{
  "intermediate_size": 640,
  "norm": "rmsnorm",
  "norm_place": "pre",
  "rope_fraction": 1.0,
  "bias": "none",
  "init_std_up": 0.0372,
  "learning_rate": 0.00697,
  "beta1": 0.95,
  "max_grad_norm": 2.0,
  "final_lr_fraction": 0.0,
  "max_seq_len": 512,
  "doc_mask": true,
  "dataset": "wikipedia_en"
}
Each number is 500 + 25 x the weight over its row's rms, rounded and kept within 0 to 999. Layers, rows and columns count from 0. Numbers have three digits each. The size before them is the row's rms in percent of the matrix's.

# layer 3 MLP down (transposed), 640x320, rms 0.0372, rows 58-85, columns 192-223
092:499503477525505450517498509490478537515517486499466500489474485509473482494480493479536484498435
100:498456531515519488484506498526458510524476534531489489526509506510498516492535521490461488503500
100:510503463482497492463494493464476515492490509474510494496481524447499511508491480495503501482485
098:516528498509488490520522452509510495541527531508437530476529508512478444462520525492492492531486
091:495494465528457496480482511487491555491524538497489480546461503488508501447498514511502513524490
095:534541535479492519530487504515487477512517472535533501550468503464519496517494492546511482464527
105:502486474457478555486503491495503515498500510489498500484515531489486515523531482495509467544487
100:469514495464474477542529490487545496535513511495515483497516502512503540512511459512508529490498
104:496512524483518521474525494474494514502487552489475468520467520542510467508543511490499517472495
095:483473508505470474515508537521484463488533507496521498456488484509505514476512498461498509534499
101:473523507505563477487498484507533511502518525524522508505474507498512500504455517489520527486471
095:512496510479473516493519512506481504494520464479510445500498482491498507546514562491504518456477
102:520467477528535534511500477508557484518504513497462437501504478523513481520462472503507494490466
098:502539500471500526503484515541521494452538510490519441502502504464514487477476438508402477535541
100:511478476479489536510515475490465479499483508510480512495510456464450530533523458508481493524541
107:507477496503487478527490512468476493475523512492478522491509466473493465517467452515547546530510
099:544492517525506503466482503517479491504527518498476540526512490556512501504482485517508469527455
096:498514457498513453486531477480552523504500459532499494542519513509497498504520490561482446461486
103:506465491532555491491500515490484492476496516475527493519465504530561504473539487503520497491485
101:487465501476549479485477473518496487549506499505496469537501488506515516487536478508529540489517
101:519490482471508505471540529505481481514559468488503466485488529551520528495506483545510449489531
103:482542488503482481518508512544472499469508526521536487499468496487497534504499552523472481525505
098:499478498476537513502518542454485491530486531491472516509497519441464492459495506504509509545509
100:505463476509511466503508531528552446475484494501458481537483469505534489527504482451494487482508
098:522490494528460480459492498502394516508523514504486507492504475469521483483514490493480515519485
103:487494463512448519556510520528509507481480483514482487508479501490489480519492451549495534494493
092:501512525513515489487552525508464485517526498460488471479541489541514508558514461493475517516527
096:484520449498505492486491479522532489494508497510539486544523511523523514473522450484525495497541
# layer 3 MLP gate, 640x320, rms 0.0363, rows 59-86, columns 192-223
106:494476501507531523451519503526458530536509538550521488546483492529503517513531502503487518495496
101:514502527514527513521475488497491494519494513500535488461533495544494470461491464548530473478518
102:462499500492490489522531449512521490501567510489446506494574498488477462489524521475474488554474
085:514476468494445513453523525489459530484536522488502510549482529466480484466537503554524501500500
099:513533536461511513513496513520483480477511457515568495534469498474499484530487498540469479450489
103:450503534525508453497498495485499512494504510514526500490517476497484503483493497503503532474518
088:527432530523482544497466521478483529470481534526461496520523523522475521470500514475520484520515
099:488520466525460514474493492494533490517496483438522500516528483518522498535527497522499488480545
100:544517529508545523505513462502474532504489480503520486501477525506475506525479534552518509480496
102:512481514505555469497490455496525532512542515532514497506481471527513490493503518466538507491485
094:541486490549527487531494527482479478496472510524448512494488501518532489491478500490493523513518
102:496528510504469479534498486509493523491491484520507530461474549506542447529501479484498499499511
101:523510468495513485476484511532524478472530512523516463523534515419506505504499440493445456506524
096:463491503459569461528475454512540499497526463496528510476513535511517490534475532509504470506482
111:494474490497513506563481528485496461492500515488502504490485442492516452524490486522533493521513
090:486475481463533511514536552503506494531484486510527487560506509492473464494494482501516471485539
100:497487428458524490468522492481536538536518474524500443500478503474491500498472527553498456432462
105:472514491434462511495502487526512505497521502539504526494531484463457481505489530531497502469493
093:443513483502527451513537475529511523470503524526520486516474477498514491449497507477523515476488
103:553504514519495525503558510502477508459513482478510461471482499542488504501515463535506446464545
100:476496467473500490490545525559470531524467489530482483463502504519472504492510513486493521542478
092:498488483515510534451503507469488523522454477519474497433536500474463476532511500519513501540536
102:533519513524481489527522539529535487426459466524494511550528477580499478510528493481492496468507
101:489515491547496511514528516489496502473545475470524494493490497513484573529450494547532508455507
108:496538497515513464534504510527489515487493477503472452474481479538483508520463508538504563462530
095:542517482477511513516501458525520550477508477542490526517494506492471494433528524500480508483470
097:517513492515502500544513496503564486485496481483516462496495483526495520473477525504515493457510
109:466515524469539504468516499542542508516493490490528480471484509541480506532496498473511511465518
# layer 3 MLP up, 640x320, rms 0.0381, rows 59-85, columns 192-223
094:539544464474517510471483520462521523484521464477547516478487508491515504483456502526525522501492
096:483495458504462505567518469528528512514512501561512500536533493541492486496500519466473511494486
094:484502506511499511519465506503428485463528496500527484530467471433555532511480490494541556511490
091:502493516462542516502525517532489453448499495485501502455495521501461518518504502462521475475507
088:508468505521497517477499477455528518502505498499476514470522512524481513494480517461528555520542
109:478446477453524537495510489573544557517530541501490504500503523476498466445509492514516473473522
105:541491498536509512487471541509454493486509471514479527504492507489487474484515567478505450499519
100:515499522464521487505526486503449481506516531534506456524499524495507502489514472517477501536466
092:495496454487508483489475511509499528513462479472461517553514511455474499525488482515496509492522
089:538513507458430511514495500489498496502458502480486517481505528499529486504498477533480492520516
101:483502507523540464515482472494522493497487535530477546491524497505485492487491412510515461510496
100:491529542487477492492476517494447480473523514498480508513502530491474514469514511502494527503509
095:514460495541520490504528492479489544550457484509505527506503505538470519524515539469567513452495
101:522529489522524496487505521470545493497519469510513500520488505519528452490478525461510529462448
112:466454511520496494493526523510494498501501483514520510500494533550477534436522493511497511474500
105:475507488476507497542525516509526519482463466491492491496456533440504531520524509499496524495554
093:476516569518468472482462500493465443474467483479503560508560508510510490526526459442511526553528
094:483555470460473513526525482502490508500509451537479483491506492490460498500514506460500509481530
109:522526510516453520526528527487523486467509501487513557480500500484493477526491505503468439497507
094:519519480519517511515526480486511488535486472468483477488514480503507474463508480520493518525546
110:544535477489480509515441471496520498457542521493549491522447489469499523517512466517474495465503
101:517504500524457494548492509521520498477527487487506510492513467548507540539503488507519520487498
101:489550528515524503492510472485448538518511466481521508470509552489491519469480513525492522500489
099:483492520499526495514493475493566509495483519514491486510494498540480498525508505487543487495511
123:500523442509490464495500513502538526477516472517468511480440537540518487526501507520473489490531
094:458474480537474513499466510504508505469501504513515553525437513447471488449498524507534502496503
099:457488526524472514489527502508494497498453528485492466476512483479469473497461533496450536517443